config.toml
vocab_size = 8192
positions = "rope"
tie_word_embeddings = false
parallel_block = false
init_std_up = 0.089
beta2 = 0.99
weight_decay = 0.12
decay_fraction = 0.577
Each number is 128 + 32 x the weight over its row's rms, rounded and kept within 0 to 255. Layers, rows and columns count from 0. Numbers have three digits each. The size before them is the row's rms in percent of the matrix's.

# gate: layer 4 MLP gate, 448x128, rms 0.122, rows 207-273, columns 0-63
# up: layer 4 MLP up, 448x128, rms 0.113, rows 207-273, columns 0-63
# down: layer 4 MLP down (transposed), 448x128, rms 0.103, rows 207-272, columns 0-63
gate207 098:189179119042130119210110087155124076139131097084125178071096194134147176151138163083097157121167079140120105102139143173126166134128152116106117105123052071131157027148059169131166111153114129
up207 100:118093138139099101133084120144124109090084168112104106067126083095155128159117097118101130154119144173131160155133161148069072157180142193117148106082136132128141161131157091127171118149127209
down207 104:072127124142055172204165123196107096141153135118073146095107189125128103135120079130109135091129100125108115090119213112185113158148165185114088174163118145144151094146074143158189071138103171
gate208 116:094096104139094128126093115146152137094173139156101063142205129082105087186103148164148103154086160150107108136129077075174147156124108109144149138136141092102092143145124115212126154157154168
up208 112:163133105110107166095120114097164123194168180160126167114159108141113154175122104124182132076123140153203091120117129116196121095056164094129137101193097120123134114149145133132124155081153142
down208 115:126118124113075153108106121151117087132116111149123136144119137146122143196073130117072053137143140104116112151097171147124115185082178151100154129132099144127100168120095118137127153150089134
gate209 104:151119132151151164150118089140133148134115095143104104147098120155089118138152160101114147136140176215080113097150150130157105104154195120179099095160182109106159133177050120139121117174146057
up209 101:168093148082105077143135147088138141099106073118084147125150109142194127139120141089103122115159073086199123174106103132104181134139124146177101098175133129124112117128133232153054146140150141
down209 104:092129106115091137099123136070139093123116157192139114135107145139166045117155094075145158117119061123171160105090132129126159141130143141179100088159132153097149177158149148096108052106099109
gate210 114:001125105133116101137155132145207090042128113114123126100138129194106128126153134175161124178117041109133134113091086164126106177147167148116074114098128118130074095176115108157116096120118068
up210 106:139105180135122171092143132107149152102182114143111105148144187109095145118081187209082119173099112130146167089155138118143126107140104102158136097133143195106133115104172153115171202130116006
down210 108:098105142157175129090094118140186051103151121094099148140143134159143188072143149134145091155145162130158142145160169161121088104137184114165076157132104136198125071155080117129143173108146087
gate211 131:147151128097090119124157077139226082157134166106104162126187124099138163133098106082155131103150134123129181117142146127065123172167137115071183162102104120147127123106190132090154086114114137
up211 122:126088072140129146055137107173107104102107091139161110133079072109145071116191123108136143123142131116133091070170114088187066122129142127157089076125116110124111055092123089157043127111123151
down211 118:112106152145077109121155118121124114128092109113058118135165096139152102120123129109103102117113135143120103179116163095026069147118138127115134147137100109163102145067184130129173067110134157
gate212 099:103092091118169136149126127118113132039106101127168098106054113165097156154189111146107154164102161195082109135101177144105105166108158116141116080139103118117072068169128107150123098126114132
up212 095:100129065122115128081119139108142124044161085093165124166134197186103142131190161120116120129145121185122133169154152142102099133070099143136092088160158093106120099151146081162070104072087132
down212 099:102170111173106101155153162126110148125141162107111162092166167151142156109069120101134129129135158157133094100101063147125151115141164107133159147161187158154092150120115058074103133128123092
gate213 095:125095134115072150134137078185122133121149137109126134112161086140137130116146104124121073096097154181165139110159175176100131154169142158084118134095085103128081114137181136094152106081156148
up213 093:124107160125097146160159121129128147101167119122173116144096206154131120133141134173102158115135148187084108112160148099170163134116115110125125147076151161089147103100118148181122133181047160
down213 096:119123134124088127112134178142130129086094079093096132106104210126139158110087113160132134160064122130151140129114134197136104153126102107109124106123068095150189142059117192111130143144063143
gate214 093:149048044130194148106063152149092177127168179119088087145100164093154110100101093127126133107108155155082090160088135102073198142179138120131132151079142155117124112184157156166138109127107116
up214 098:115146090109091128189083139179160101125131120108108100083127141127181113211081081065178165111113088218122145108182132094129162151129157113124171093119123127153084103108151102122134103136131114
down214 097:091122102128176110126051138052139110128181107158063131141166161121116090160133121123116164156127167174101129134089104147106167206087161115159163112150116122100116085116128186188133094113116103
gate215 100:071075113146089140064129104097187124165147078078120104163096175108161122093095168141114127204096108083108132143122137147137144185138126137127111043167125105164152072101160100056091117164084127
up215 099:045147134126146120126145105073133129121155132063120122152144163094117152151096182159109125148096095120150153194082109154165140200114080158133128087126161051145130171098078084118159132157124188
down215 093:140160171164188137155190135112082106132158147150149160081188137136128104157086136064170214124132145133162163127103097114140087114088093144143172140108128163037146113103093170164170110116137117
gate216 094:089133128110107166108131107143135073125112150122173107160131116136195159138093084137147122162110169114116103125154123086099172118148159078101079078152079091153148105123159150081049095083173137
up216 097:119123209104142142073138203152185104092182124100151171151149143114173162126116129134061139173117125113193119151107157126055123124153193118124139115143142145099167109127124108102226131135179119
down216 100:128124103128069159114103112111134130102155141092091124127118122083111115115113127144111159180181133126127119193128128111135147063179133137124086047117140065129094135112171173072148157084152128
gate217 094:099129086146096159081094126135142107132081177157141122171099126149165144168105145112097083145171110089199082163101112111099173124152156122066088158176084082134146087136146191126108106138137136
up217 099:112071112145110097110033091134155139114158138121126116132191116117141094109130123086111149141154139134161113133099119156133100128186169119111079101190079088110122114143186124124121124145118186
down217 096:136124077191129079101081123139136177168152119082094142197142078144157142085148136144115131152140140036165140148148150160141142175132126129102115132082099120051147131146124148137104121145117127
gate218 101:188061082145126131098103105218144104191153125102160133137126134097098144194067155190102106134188126127138108141130173071115095140123154075102147172109126090135080086117098123154096105104060132
up218 103:098167141142102161124123161101118126096091124127131106087122111075106094137162053070175109137093096120137138117126132129122192094125116186103123078107107164090132135093155135103097163148189114
down218 098:086119102092108129128166119159114153165120090158140138119118126109114105113118118108179000095075144133091137062078121129130147123158119102167093155146150130104147086098127118151099160160142105
gate219 100:083098172090083177153114087191132115113086093148111131135163102097106063089086206131125113148115089140136160143114142150101174116103128134142167134062123199141107119107117111160125161119139085
up219 106:098127110127118096135114123086171108154116191127108121118068113121139110083116125104164119058123115157185126084143151118120139060182164126123137101124118045135173124144129066104177172137137161
down219 105:204164146177152092147141115125146119151139159160104108119146132105104106158142111165128167126079171188106158096163049157148137196147122119097135124139114133144112146038161152060128123158162165
gate220 106:095150158113142142099134118127120144077149167166155154090178055098090143103170127119091112136114128039121200083158143136124149150098127109155100139172149117098103117162096187151164142175122086
up220 101:086136180116126138173108089104124165164131149126089111104129146180081151119137136124197136102160086146107124113179166083164101126152091110125079122180155150143108142060110103116108133132095107
down220 100:129139099124097141140143081152102153131116116169109136165115115117135094138144147176178172159095118110155091133132058097120179146149137068094212147112134084109139158190126155164136147126104124
gate221 093:109097086078143105084083150145099134095145108143126094170068129064171152149115144140098136137062153137174145103202220137110075144175143095122180131055159097117152121119132154091196084121133135
up221 089:118159177122164083113119121079108090114145122126137151109174154143109103153149145148154148123149133130095183161119106088165120143167120206057130104177125143160154143121147089133107115142050139
down221 091:135142182173121120131154097108119100121115101128180087095154170136103100112186098132121032108082145109148178037162093093165145185171140193111117143130104113099209134146159087149144132108082112
gate222 096:158159156080098113119102118136082100110096110104050156142162071105135113170118157094109094125131125126128078113083158144074198202151158096172088097112101132158146104143137097117139163196120096
up222 098:123140149106137139115042090141113111078101079192102156117109057157113109085176139144080089177166157198159160138128169134104104136150094083138059117085157124117146051180156082124114114152142116
down222 094:119115133120140175145139090053119115124146109121135089185133094127100108176168114094161255132113111088136149173140127122082187133130166147127169127179163097153099155087110179131111145174116124
gate223 095:107204121107113140112094118156110125125065063176114148173153111116116163060126133153163130108146167095200114155149180111130066158110152083157087156135129051141135107182186125108064159127105100
up223 102:178122137154171162176202219054134128109138157051177131076145153164132135157084063146154114148111141129093110150121129174153126144146111129151140121151158209095126136099127124139085127136127159
down223 098:115121110118078176186137163134179094064094141133076105074142113095139130189121066146074042120117110188064096125151106114100085148127120128147129127125181165148114119106109115127148169072204114
gate224 091:102104132122101115049135094133104120152178156100044072091111140117094138142101166103111128052129119075116137163173177187088170099135146052137154109171098144096124128112121184137145096167079089
up224 092:075094140097130141124128140115157120060155140105133127064116191177122084120105195122082115128132046061127151075151132113067167162115136120129095128102116090155122127149194096089128122148117132
down224 095:112127085134089131109112108144138105104116103136106187106180187123096152143136104088085192126067129105134150178130168132098098163126123061131131112078113159156094069153138153130130099130169123
gate225 102:129164096132084139153113099141149134102120079179119123102094074133125174128130155157147086152116144172136134108194103139151116143066096109193110117157122072144126103153144120143071121122130167
up225 101:087131137131180121134104079138125113097132164127131111130100128100121187202150118160118160119114157139172156136166184104092109217064181148156120131078161097101067120166120075175120117172134105
down225 102:117161108127110152165149081164082126126088145139145098183169116127117097151117160078103219101128152105107063136132206157143089149085106146152121141126111109098203113153134139138170103134175122
gate226 095:125131106135167132080093084122139132056090102163105127127089137056148133126094130138172128091123097135159144133142117088151077112120105085114126146086134076139133153119068136215181096130124125
up226 093:113132061142121136176120109154170173105103100166167118105142120151152135150137098121105115125091170099106164140145169151073114158150099125140047136143096101157151115168116117145146121111085121
down226 097:156137146180171126116156175157172139090047089185129105119105182135143073104061119142167187131136112091118114162129099170146176113117149069132171086129076160125069167140176120129176064133135114
gate227 109:116150145106124158148086138167117120098172069197118084143099149135092114069150151164117134198098107095120159128145152130164115110099158075104146119153123117159103101097110107171180122105106122
up227 105:111101059139111141173153126121132121174080185100150229120124141146203130124150142097112085119148140141136148129119131104138120146164112166118098131095124163105139099146152127047137091143095160
down227 100:129093114127139168142121122179184131154112111167103146098097152182160100151109141148082001094094173152092091133178062085041175138113133131151099101133120077168152124166153091128118125130117155
gate228 097:111122131150068159182133165171124085068120105187133120151117149095184087052157091102117101159178128154099125127101163208093157154159119123076131121198067115121140139103105161173087131107162161
up228 099:131110092123171136090096118112151090131133120166176102092089076149134108095149080105141137164091085114117145147169182136122176151138161182141110073123166130111089159074076156116196109169136158
down228 098:118124063122139136131144082078076146126080112096118122143146149143087101135084116146133218133124173129112104226154081176135182105077094132153138195157149142133110108117170158072105136099162118
gate229 105:108108088092087143072137147136172115120150123155152137072162140134148117157058128200092160151142103158118101129169176175144143129201113154142080126091138177168139077132143087151185206120175144
up229 107:080115129141138222106143105137113117142155135202123182163070139156084132164131140157154129081116118126165081147095112119172155171126130165135074104135160117083170163144094094103109141064145107
down229 106:143155132153149184098125134117128123138084072173062160124100119149104135104114122092101097095183124124142075151103104127132134170108130169112124128126123159072096139100070151147069130102148144
gate230 096:158125109142137075156120172088153122160142148124119102131117096073115116176103179133142134109116166156096063186138101194079062145114115122149127201138117128108131185150097078140131121099159086
up230 093:118133141126148144134174065117099126203119144149159118146101138122159145069185136114168125118167153104137143130084134145073140126145065186122148114123150080211097122089095159046090141080115165
down230 091:135021103151129115087092126124218151141148177076137100101139131106076129131121136120161181145127061113135171086150121154153134130137151120147141123170179106159148111132155097163167174113146144
gate231 105:102124180130100096150078122148130180138089105164089095104094107098127061121140191095158131163104153112133154117115169083104157115126112118119149155106132103147123142125109136182141196182072137
up231 093:152094056097188157090169139125145098127195173111180139129122160132112165134103072140094108066146110130123103099123091185148108113127151126138101088140079166124148106138138118095135063133123121
down231 095:138142149093130105139109139172193114145123092200131104125148155124131152168159082127084015128116112133117123069097123083131147184111145181133112127062117102145119078142172112171100119127083142
gate232 110:106139111172143168099027134190150113079144139204190148155080122089174140132146072101108110132123172111182149106164154083165097063140126095135125135103132102132158134133087090133110130176136213
up232 115:161120126139131099114156113083160139113119074088124150121161118158066125141154202115173117071158117132103155087129054193073184181101159119132105115170139112125086156156126174105137128073147085
down232 106:119146076154114131135110146166180139096098083076134174143141070154097172131125086129124007096184127147127132064153120141114106112110137135117096118171095137170126098122082126085160115065163164
gate233 090:157106117098131087122062129148174178099198174142104141080134116092102126078163139176184109137086204154131132164069161186115165129166109157076176104096130073152182131111120141086137140154133127
up233 096:092096098093182120117133171101166142109075124150127136130143107127145143161128077106140058102103045137099169157124098114112158129126122140138119134180128148136153125105066090154168119208154094
down233 093:112049094182201105182152139161123163166082146123089140152139144110193090116105111127125112141097136134162111106110121148081091112195109120152127055094098157143116124095143130151121128157117170
gate234 107:082109120088109133151107079202096146111158102148112126112150143106134121156164068063144160157140131189141174132127134116102106122131163145092149127067117130129149084130132077145162078109091089
up234 104:115136132124134124082118132090210101143111161106125123129062134115121123104121160148103109105130112120125108013163154109136165146169096153140125086149151108135111088122158171106134138146143169
down234 096:143114085098099101125114106192203108101121127152121101038102151098145149111109095120119000124139140172130143071095110138127112163117125127113134142099089118145104096090113094120193077166118158
gate235 092:147104071113124163107126112159124138183206171143115132060126200078167098164188169146130109133092122161098101087154081139154183110105120128146081178060120150109127160123157084137228126088087129
up235 094:102099114133114111136114135181173110117157205116136093188096125068111105133165151081140117123088071074155170096058057160143161120117167086152140125145113144066099140106141108105153151101123132
down235 097:118129096138095117102147167108165115032092159109159078168122124163100187107073082116104143146168155167126125080138208168091134133162144162123148123207175138171168108174163147120099189152100115
gate236 093:080106141096143153079136133131140088166211130116099116117133092045059094159096155124109130103148097138107142141142114069078179116154094128165157156082143129180212102155127147132180111174075143
up236 094:106153133109152115164104120147124138108117120091159113096153118158222149128174114102188127115111106124082147093154215170076150144142072146079149103158092134100054145157117147098149028158090127
down236 096:086098111082133158101105077162131114151118137184139138051156145094183121174128106140102031116160102144128175143137125110089164116154110119124121115100122123141221095144123123107190126165105161
gate237 090:065127186096146156119155126171103132101121137123077128146072161112131204082146122113119118138165095095126138126125145100067082126117106146127126146109102107101091125028142111069154092130073057
up237 093:092127147104140224139141131092157146078154131128126141093087151123159103102117103112111102131128136168124134157165148124097127077110098099113202124149140119092079153126101115134174130202113102
down237 091:169167143094115121125141122112213142155163097096157112092155136147184146160088119099128179159200086090137104145123105116125154137139190125111191147058193162129095099110140136186137137163130139
gate238 093:134098104116085111163116139110152076162141123066184110169139144060122058119147121126171101143109102126133096143151116157113075146117184124141164127105073102185110130114165132177115159151146104
up238 092:111112209149203166105122135110133132128109102187132112131161152159085133137153063091101154101096186102141164120044134133091131120103079122125151170151109148111127085146080144158147126108151130
down238 089:157175102128117127117120067155168147162110144041046155183145115129116068049156165159125027092143120142186098137117111133139150172150195110114093093115163098114067165137118074099113130136080117
gate239 095:153111058130125118143116050143139125083157116119104141140137151081092069109163124125124146118157115131077106134228187140138151099180150101060105141147102122146169146140171176161145090136147170
up239 089:230193126152141125132132144097098165116182136081182125170154154092094130139091161169099090093190122095114074155144106145190104048118156144152145146144181154122132151122098096167159126144125155
down239 089:206110155163123100126131096161114133121088104155137081142084154154073180128090150118073230162125176118081104182112086093158097200121130150116105093139139100132136163132120132115169167111132135
gate240 102:104093148112095070131093113144158125107081104116114135094144163153172099134130076160150124166102167114111153129116098152131156159119126103110113095108132068154172108159079200116117117142148130
up240 101:089115088126144114169107115147153112155078065133077096161111135128138125129184155164194087058171150182179082131083119117102088156131091202144137122178127097079150129138106084154209172148113141
down240 105:122115095103136120125160154110125115102093148168170145184115115131182096159124119113166092115121159054152085110172085192154163135138084140163172117111154150170182117166128154131165118086130147
gate241 101:105126119084146130107136122128107132114114133078109185090123137132194100187140170083141118179134179155117139114159162175107125126150124140087049099039161070124119137145158084126122169181142085
up241 099:169100132101135163178125142166201098077062069155153105135123163164130166088149105157045140060143140153122090112137118147136162164062113145104129151137091138180126105104141139067129132100151146
down241 097:145154137075101042130115136198152116129151152104111103103147182129151082140091174133099025105142122123152155102108131103139136105108115075131088130083179111146133161123133106181129150151075092
gate242 098:139143069080073167066109129189114145080105186114151084058118144097089148134197080152112120166087134105148120198131183118133105129149124102150085142130076090115134121181101100139118093110073104
up242 093:130146188177176148123152098135143081125150115180135115121091205087084124103169097148122155129132123096146124134114138177095114194187193120068173159137165153121100191081147070127099125120163116
down242 095:147119137158131093081077128156120129098099139139123101203118109121173079099122093066086085095112136114126162119141104146140100124112102101165139147118136100133133114170083204133090176156147170
gate243 118:088104123131073059094189109122173089121107093134112117067146128143117108152131131124122111108084064156110113129119136167112154152151121158157155143139112120114213071069116179079131060110108123
up243 114:110123074120140122190074153156144155097162067177059071179098135108075115142155073154104122171143135154148096135122192127109156159157151121158092103179112098135098094152148135171044164171149165
down243 115:037121124149169071119108131110126116061118095144134132108152170153074064101138135084160150147113121148161074147196164115075150106155099136166128073111128151156177087105135110094101086155101133
gate244 115:110068075103148089114090165178167111148128125109128068074078118112132156199127135106084126174130093122122123117171141117155112130141158095188107154142117075185158052160094114184130071179149147
up244 109:108184163166151101111115109082139129143131136104105140137121140095146115104154102159165126120095133139111085161143139136058203085145068102103171075140114213061137143123140139105207158133075074
down244 102:085096154120149101100131112179136103159124163144160179183099141137129108181163077095132026079087102151079167113116104083137150080168129110184118090145137099085111129084097103167091130128116132
gate245 088:110080099192134173107181126095136145144108140142100155120173076160152129115168139136155128108127096151177094168136105096137140167123116094081102085137119146120206164135121167103152103120081123
up245 088:067134127102175080116140095100161123131147142096168130092081125178135127137180159132148124142135098040129073129140156115140125128144167135139154159117119130157071086103133184138131160151147065
down245 090:128100155124068145179152127095178117153101121103189090144117126120094135085134144167098150079111136101094110093099117178090163104139100141052071145134204160132135149111193098086126145103157129
gate246 086:119084105165077117153120172102134077119206135103163123134166140094165120070152103142146116141089099187114126171132126168095136097141140094103155099097146148067127119072150105131092117161114094
up246 092:153136142147180141080132132174143152158129136195114115111170158125122130170142106130128161092127087081169103100086090132158167068122122105188130158104152171116188165124122089133178087078088164
down246 089:154111045058107154163121112089131149116087086109122142101107165137111126102106101123136065128095126141158111146129118087122132167170167169122161159155192085185165127143121112174122119122133130
gate247 086:123101107155107168164100155115156153142090118143113106093189101089145102136200112085200112121174165171104059148104102189127126147114194115107074051168123095133127101118088140115095079118141110
up247 088:113102115124112110114112143151080147128097168118081067179113103111171102120118152172173144131104157121169156159158125115103156111132191132083110098189137195110139098109124134134115100139114171
down247 091:124148131120095126177093141168186123152164085099151093162142146146197144139141170128162242111151172114165135129146121112088119089169137073089140133149133135117058092118114182124172096144144152
gate248 091:113170105071138115178119124127121144142091115110128094106107068102157171111129125156139156087112115132098151106160133050146159177131167119093142153097157130109179133071158129096115143124118189
up248 093:115116098128140162147116148133118112108151172095183143192123082088116136131101116123176086145188157146127060154082139177111172161138177090093120078158111086153141139180139205115055129122148136
down248 096:157068106115131086065133105125126149094046123105120104176127143129180143172148133185127128093077147162093181099117167121141073070106095098171133129097161129061111089134142173136102134141139096
gate249 086:102083108140095146131196151150163095147183153114148172099106134089125134143139138113123138131085187133143135167155172173183113165106188153150146128098140076140125107107156162108107107104173054
up249 090:153129107166129121126148121162117109081125111152194125094187150147143155117150128125138105125194115133082089118151110188113110151119036086114069092138126137112160125150156097074157137105081124
down249 087:163107165145125118158099154180096058130188151179134156113103137079080126115126135135089000154143146125185190131137099110114137118128134105115180091138134077116170133080091188123149114102176110
gate250 093:089098074149158068095110108116167100168159180165154107122138147144154130131086171166101121168135179147123133123191098149096167094099172100124100126141175089085135117130128158138158162117169118
up250 093:117181135144120173092192084108166151149090136191147119173069109103116135158182091098104130114156129165103112102117161077180122140142138108116167184113129128119112135085113118182092120132078136
down250 095:137151123151095108140172164161156124085142193137095176124130130118117141133103107162128063084120166167145153106121148143157119172145195145212120127108116161174131073097094131128067125097131083
gate251 105:082131127132129174105139094139151199119134100132153132081113164127157125093107093118077137210103115111139167152134186144080142151173156125114060091097135134115156110120195119137165117164128166
up251 099:138174158118160127124180181101106195156067136102125102102109145135157145108130103141074130166162120102144152177076141155118119145111107179147126123162187154085103225114134143132156150140132148
down251 103:148153179140158054129111128142055135149087139134142139143138143123102183180131118141139197105137120132096140145125100114153088134108085132101149165147152215124095145104106165122117119106152142
gate252 111:117090103121135083104109155189120113111157175153147108160102137127116137116155090159100082116112055114145079161088196184115137150135099131143160141131079134141124086127072124100143120144131095
up252 106:135150181124181156116165086101125119212125127097135124107174107138122092161139155093135120154090150106081144133086144075143111140173153087096141104103159150074111139176130166141123113093078105
down252 105:127141158109126138122133121249159108151172124179121157151102102138137125175114158144085047100196111111132175082139108085087111142079120119124144156137097097227120157123124107174134102155116119
gate253 100:148155157116141141101114179108169098146160155086137137081114181187112146088150153154116088064084171140111159098121158111103136129123105149071121174096109137111101132153181151098116146088160158
up253 097:109106179113174199088118158154099108150149145087122110136143101174115131154107110127138140074165094128056104093097176116143189199154097181132110074099055144084111113127144156098122142167177121
down253 100:120115191159108117152193167112129144145180140185172034126156173132146142090085095162136153113156150125109120117139165113105155077147129119166139091104171168171146080126101142119083107079131098
gate254 112:147151122162145131085130138156155148129114106198182079102151067122144107093170113089109113154127156100181126116173180169148178164118156128063163110123112107128168150178167125152129149092106126
up254 113:143088063095093145103113164113140107085133139154091187113148187140127116159115139146080149123150126185139101153111113070114081162221137162104085159121120072149149124087111133153168136183156148
down254 109:062148136113143159143176139152208147136120163170083113088165104104129102084117153095106039125162144097177105114205109153099129151137163116116147153111129136087141139165145123200118170138094114
gate255 115:124094112107179131140121091146131129109146111177168070169113174134108070099196165157078134160146130144051115123115152076117112078177125108199105112088135139174119096112094129118101089162099114
up255 105:152132088136031081119135178164126124128149113130089137112111113099166161182093134143223111056094068105164155140163129160100144179141106155070154091147089157111126098119157083131115166135119127
down255 105:167094146115174161131114124100071098094149121155129138146092094110169080102196139084130121121111111100091128188070155112050112184110161072138124105145136089111143109151129112102109093151130100
gate256 109:115105120138136133108097163143160090190088064153106097136109093115117132099082059085112129141094162105110146106176101149179162162098121082206121119109080081127066099167095176136122091121131151
up256 106:123153089136152114123115126148146090199108035192116131140123136185125146174097129132157130129121186106081090103139128038125052174104127143179112155131101095152091110154081129143161144136114121
down256 107:129115093083171079110158154095152118132095081182144100138128123246094175082104046125151070171111157124111137086133154182157115183104112067199110111081118076157094169094153126073120131107176096
gate257 095:126122072063125132105135156144163153107131108135112100095171164216131191108117125117055148124113174125173050133166079129082139178141159178125056113145101132130083087144164136109100095133153157
up257 095:155129101144112162118103088120172096160164105148144157149109117167137161128112170107108140153143142069130127137102106104093113077045146113168129158121142068137151122128134163154122055105145123
down257 095:198112050120103187091133144095113116134166113142165108144122136130162147104135087095130183179131104059110125144155127107142086136126132157128134147110126082054138130118145071125123099205138159
gate258 096:145116173133168146116081127115105103088104102121143124137028109099134067110161128115135142166162114143079065088114142125144164108080155080068098119126098142109127093168084130121103091164112105
up258 088:128143087139059115170120073164136155169087126150107152092158147163133144169070107168122122096067131126137181155121089100172153127166107120133130108147175106181173117160118143135081143091137142
down258 087:114102152142098139161155107176228120076104153109210131131178148118168074125122085132101040130105114151125108052149101125077096190159137079123093142159145110115118146170137111100160132166109111
gate259 108:172174112163055207111125153186110074153109118087113112126154108164108142140120106120094105148133076121126113130193112130144124138102163117166098139184126103150108076160134169123079123129124123
up259 109:128122173150136094142165098144159128181125164163103202141127127138075075113143129090131123142129115127162153170092193092143155149130166105162126066111148133133105151136100094157113162077170140
down259 108:069121165115154116114147178153091075096115163151158153163138059070103118105093073107137067106179161099093160141133104079166154112151074117089096179148138143109101088131115080124174148138086074
gate260 098:119078052197105176160136100143132119104107073142168101162106193105152145127129161165132115124129132144162096122122122121089132123113185083143110084190112058122102079108174077132115149112145131
up260 102:118116068128128131083172168124136162090129155087105170106171140150148097108142143153115090145169123128147127097147132172201113133106087135063072168085114133128104100145156114147137133078130090
down260 105:097121091151140136134145133189121129104123143117105105118134156165166088106081133094163084125183123137123075077147107183177154064096124175091090132110165140108092113134129113199136125126169138
gate261 114:103080175096105152127141121122194132194103087122096130128065056143096152090153158120115138169115141106111154036180121156089132108103129110154112087164085130146138084100132128095172146121125131
up261 106:117178118164145204142133189139113130119122175164180146082151160139181117129180086132122131106120158140104090135122168161119117141144131173134187163065171115133121116169116136107118093100141100
down261 102:112117128083133172103107121166163131113166105205104145135122139137115145078192062198157000130129124124137183094125120130106087135134118182107113144105132095107085097198138128088140134136089159
gate262 121:093118134138097109120111114197195116135100083136117062114157174067138155094165121115119120097072114157151100143130131115111091158129089143104148128152053121111180075146141092140112145112116147
up262 114:103133100147151115129129159138140095140132089174144155137130167175099159097140163123123153160145080119200055149120089142133135133080212127177097156122098125144047128121094104106175165089167121
down262 109:153103166130174178125145069107130159179166119038081155134114182115102152110116093098171115146110168086094115129128061141092098187077142086099126184154139100091122164123110092143076155115124161
gate263 102:116084086079061092128157077130127167186158147105099111050080135155165117137122111117143101159129153157164122106038142148114171136137125112104128163146135127148132107107165079192192138122122159
up263 103:085137139170174121122126088137090191073174143168130163143134130120139124157140132110111171145135118175074135123091167139093106141164136196131147177082203120063145159149139125154144083120109083
down263 102:136148098079135128127179123140149163159167177140120134114082080146116135175162134150189209061105078091130046154186092177131126140155110139179091089109126180114128142079080179133097158101153154
gate264 100:123093106111103146099083092224148091059070134134138122137138130085129117079151126125080090182116180166113090118106123178093168167161143122122052134073128086103083059134127091124132137109131176
up264 097:113168096091141133137147119084147154132200097090132123114115120183167128186082134168173148147123105114190144101175152073080117145135141183144183097156119184137133147124168159137135080115118087
down264 096:093108099161124161078167141129144146143201171129073096141083154159190135162111162153141046122123125160178176067159163091044111141109115144125110149160082142166141134120115137140106112122111118
gate265 106:087151111116157092074111102137141098110169100125131148096132124151111191112112078101146119146128082094103123135115077125171145152126101071163146049126101128109182079094167200078046110141150085
up265 104:093102156106155128157092148174146105136141135197156120192065194116150094157145111106120128144132080144146149164089162155081184139105144080169147160098126075127125175158160081102095186137068076
down265 110:112132130142148105095116090158129065131111082159150114039150176105092146155145105102110248165123139159150129155139149076103111186160121135170088126130140104173083089161130087106145093186093144
gate266 090:126143157095166147092145139165112150155124173196124138182109169132148169134138126117142101118113126103145153133131121145135075161138171163141187119115150138176109140077114097105140130124065171
up266 096:091139163102144110105195116142096138095126119125098089163101161128124193091110158140060089121108127173138129140115137130150144156152088137107082097190128120198093112188098119070126153077144145
down266 094:138082101182137149075077069143152095160098161166117096058158111083198079134124120157134084068149131152092090185150090096159120155089102111109135107143107167118144135084162098129138136130145095
gate267 112:101067127128087151089088120159160097098183155090150160108104096076180106113158101114088131116170134181061196136120125087106141195135109113107147134054104082149187087160131079154184095097119136
up267 114:096122101161116088119161145091125122096143135108142182169145115100148139105155077150077108124185136172097152226092101080127158165078079119169157181101102091142170168151082094123146130101143116
down267 106:151152159109167064161159125091122187146076094125110120167136128143114115157110155147138255161130110103138103184133121126128120031068130142158143150125172163101089158101161140137080159132144093
gate268 095:092128128109160154139168128127106158115121147112108158074112140101107144071141094104167143130175100103133095097134133134128120093122171171090156094160075147122208110135213112142074071134154133
up268 106:111142138151118172150150167126127093163128108153121124170100132176136102159132132169178137092122155152160134153090132110155128154121083124116076149171120163171112142134105137095102161084071130
down268 104:140185143138204146159134101112159142122177122128159219088139115094084130105137203134145000092133113099115114023125068127151100104099122125130145084143101124151149073136177108160163111102123166
gate269 109:102111123061145111119088096119110131130180117106147114167121162092119106169181089121131087128118143114064168125093155126149189148154134130133155124062042148142138112104143129153137131201134100
up269 103:127126136140133137158058103110105101112120154128143143107124112132172136156131123166143146089114131134137121095109081096145093108216112175098127094135200089102129143198055132224170089155097099
down269 104:116100066146152155114112148146209151164134147096139088085034139098136126146114150137142000140128148153144153101196133161154096087124124140119094134128170147120148096128067143112143073108128151
gate270 108:138107153105126153185062102158114137084158109176130104116122211114097079139107110141194135109085139133077198159128122107109168078088165171138149139122118157117087141192104130191163145164140090
up270 110:110166135089174067072147118074154128117117127111101127129115079101058113125100154154104143121138207120099135081110120183115197165166099129086120140127129127128090141086131181115094149155146122
down270 107:137107128091091120164086119158111123101140134098131103115119118132147181113131143167095000129169128138162157141115167109161118092144137176159062185123103131136110046180099116134145133162155219
gate271 092:111090166131070183130123127136135135179126112123158153072140120097168130112103091135145112114127102173131127130132128102053135131140131119125130122081073081058188058111158141139120129140060103
up271 104:145188185147101189114172133098068154175120202115146174128160098142119122116122160135178155123154109179105119141086129203105091155118090098167097096152102122095159105074117110130106131090124117
down271 099:155202102137144127148091164123053139087148135211166129187109168176088119194116161144148160152138153094100093133156099141196095125127128119134123082176172144165060149092164209068150137095118131
gate272 113:139140106084123165145163052159100155144157145115085045157069145131098120118148142154155118152095136129151165131202139149165123092156190137166113132138154064114089108147097118152146131143108071
up272 110:148161093088120089118218116133126094121168095081053086134141176167106117173097125150123155181116178161139133146172106134106109149124133154088129141149169128136117133071116164132161160148150127
down272 107:075168119124166181116141117037150135133118126110097159119138119104155103099130107125132250176133139203120109105073171140134098147138146158128070150179134147160092151174157147129132154123125180
gate273 099:107154168109177104135099097163159082124186133213160112068082079071106084127126119140105153113083154186129136106111157126151075161110105082130111132127125130188089114148115143126111148129155122
up273 100:159123127151054142143116141152091121197086129146194054137116084121135135085113140171132135156176187117167082134129128105167139143116161103078156120105110102109119149118148129100150159099195095